From a checkpoint of a small transformer trained on Wikipedia.
Size: 9 layers, 6 heads of 64, MLP 1024 SwiGLU, vocabulary 16384, 28.5M parameters.
Each number is 128 + 24 x the weight over its row's rms, rounded and kept within 0 to 255. Layers, rows and columns count from 0. Numbers have three digits each. The size before them is the row's rms in percent of the matrix's.

# layer 5 MLP down (transposed), 1024x384, rms 0.122, rows 343-350, columns 128-255
097:123159125133124128096116134139140148139088116113125153148174175108138125126165135168097145094142156131136163130123146123116150139172142135208116164078095183153102142128093144104109153147142135139128101121096101162154143121095135103142145125136117106133137122161118199126130148123144108126154158152109130154133060173141138120141133087133114138190101140116128139193123099167100141142124
098:133088152179125127101106122110104132133145137149109130110133127155114142186158131150134112104114119121146137131109108151104169118140143115153141127116133152111135176120141089112150138144123148105167128125089117155110132141157135067163092128149139157116082137120145049154137127095105095066115155138150116132118112133115100129099133153143098140163146115167100091133159088154130144086127
106:119149126138107140118170133115139144121126119100087134095140110142139106115117126132141105163148105136157147143128153128085125130138135135091125150143125127136146130131138122145092143132146154115132112089139135112094130120134122177066124089109152132128102111150127147157087124090129111134129112155162110161169139079160099124143129126156098123170128153146168076161115178174191143143123
089:114146122107142099104125176144139123096090135107159141114109160137166150129148127089076145088105128120139130122138123120120145150111131188142110144112119102174135147135120135168106150157152117181114106161129159121140119124097120111123100157121116129110154095124125236149148157112119154136134160127152125161116138122117158122142125109111096126145154108163103116120125158121134114163143
096:104172107152100151114120111140144114153177070147134123127106135120174130121158140098139125087126136129131128137093153149108154103129105164164135076110118142126113140111136156125135153143076073109114129124127095153130152129091142095103135144163106145118144139147090176113113163156119104106138183080113155129089083162122098105134130125108090136164143096120115129145127128160148153144097
088:128105112084056161157156112143099158109103147142147102137131159107128123147076130093159160118118129120091107081155124113143114128102072157183142121133112093161156132137145121141156097183103149094114119115114110113114104142124111108123130130148141098145112116108066157116132122155155099115148115122114136127133135124155098161157130131120103132112148144124125139142141136105166086125115
099:098154123131135131126137135113143164116159110107126097165148095127113125071156144086117140091167139154173149114112163162133176130096148157191121121114164116115172109151099109207135123160156161154169111146102146146152143149107117139124120121116145067133100146130152174174141130145133147171105112164124121108104147078084115122115127163125136107145114117105136140159125168108150149129129
091:101094114123134104135099155103135137114141069105090113140131131126125129123161094161113180146102107124103122077113149137149138144082141118133152150097139129111139123147135136152117106161164116121146128154136081141113133112173163127096114135122141128172125141132070088110133136105104127154134092142119146115068124168129087103109140125121117154116146153126080162127147146127148105123125
# layer 5 MLP gate, 1024x384, rms 0.127, rows 344-350, columns 128-255
090:130099104102123120167103104180131146135165127094142084139161141115161121140128143133120142098122156184086153124108111134145110120115111136147107140215189100129173122151097107114139112140110091138120139130105122152169127146158102147114143103137165097155119073126100194116129088132151090184142105122118122095098123182136138158140144126140156127128135151117144176129108141112145103179134
107:120117097136123120113114104144163116147170149138105158147116138117132153126147137146119133081092106083152111130159132076126139111124123107130139185097115107141096138132161122196111116121153108132102099156125123097122147166157162112150149140107096130129106111066096083115135129129170107112105161139096163114106155160138110163129100146091146142106142091147084158140161143118080113099126
086:137180123118128107166147140152169173155121153145144142109116134096132092145138135168130121110101120102142154139136099096149148147102157127116145135114104149175122169118105124081115120125114124087133137116176146171142099150115103087130121111153144120105188093087124154131144142138128141148096136117115124101122109090083129125104118117121128107147131120132147141119107105123165157100111
103:134116134123102173143138122143127099147157137153111099157141095144113079176144155100106131139141144203120131134142130142147162101119112132124102140131104140122102155126109165103152110132120119107151126107100141131142111110138102122088142118138094071138133131182111121137158138139113165122160116160140140115151143136125119134139156131084158147129116135113181122148112147104140116088109
069:134141142050079129103127125168094168138131133142110090080100129102139116148103161110158142096142111122103178161172155103132140103132122114132121146107108108179134104120148158151095108098159118139113120119121131091116100148146094135167096121133137079165091137123086177157176153107145127108110169095126125143143117098086123126147182116110124091132118156147111147118108088150104149146101
100:144146149111143117127079111104072122135105117129120145117132115169100133155135090111136129155138114121126122110170084106147140093160158116123123109146131161128147123163112154147108116123154128134151131109158102171068140104127153172089171101123082145119106128132127118103168164121105125146125101183112138099100148130118167183113112171128119097078115159092097139151150163129128110123099
088:117163107135127108145128105176110162140100122137133092098113075184147150157144117122108118122134133105110100170103139113092144132150112119170126141121116134160142131149099124135136126107117131132119131149125170107141127107162121140140135117105096118119137113157123124136153136105139120148134139132154100108152136081113174090127107151112093116145151104143119203105148102102129110153138
# layer 5 MLP up, 1024x384, rms 0.133, rows 344-350, columns 128-255
092:116120097120101152133094107112154117141135143107159152165148125146100126100160073133096123130116106127113198118187135135135193144096150118155110113155136145154111161124117104142150132155137128139125105131127111157121131166112095129122116143138162137127113139156131134113089159107101147119141108109132162186086160086085095071138128117115123114134099104125123155133155151127115121109094
113:117114159113090116140101118121128187125152123152168081120076164103099153094152144111089112142138141103118164162102149139143098119129121134103122139123148111169138107106118074098143140127102116125155119102152140090121145162153123125156131110155135130141140103161088133117162157137113133148191139115142143205132109174161132171159175089164132111089090162124121144125083133157128137141121
086:118126102118128148168115110151150139118131104138153163097125116111164136132154133125113141160135135109131149111127120122109120112128142153114082161126137121131146146125106114157166134135097159083142121152121097138114139134140111122143117112146154136085144154095156119120147075169103144155123120138145167098137137145101135170091133120121145091107109098085092134105106100152122139152127
106:115120131085104183101045098130097101086160120110128136122120130113107109097113088126111145127083152150163111129084136128118112116153146120124118139117157137123108134124143157113107126119120110124096099108110127137128154173121154100098134111107095133134141085155090136134127111121124126118142120099110117114104122176127121112157160137139133134092093133093141092140097134078107109136170
073:117125155092130103146174140105120141114087161126142138138151131179107154132131111121125158149083154136119084107129129152122127156113110158127130154167156111119150127157113109151114126153121099104105119119129151137142127117106131135119181125137134110148088121172153141120077113146119147115139101143128177122143132166116161154118126144093139135123096126130143094116105185136106107092119
101:178143089131096144075174138102098150110104130139155144096132107148152117137160102154163124110116170092101094099106139120129092103128129143142167097116166111128098158143097118114116151151092138129106121121133147154172122136125130158161157088108131127120150137117122119148137143150127089138136115174132129076168144144124131113115132096106153127133158145139160141134104131144147136150127
090:142144086140153103093138149106123129135137162123156134137166168069107136093133131110159135143150144157130158107159171114138107151129200152165136137126134098153118178096152190167141174156136114115079102122150122090101137161131137103148115120117119124152073159127162103151132128156133109129150079053106115164153125133103126184149135131130120133152114178115131085086117128130091126137099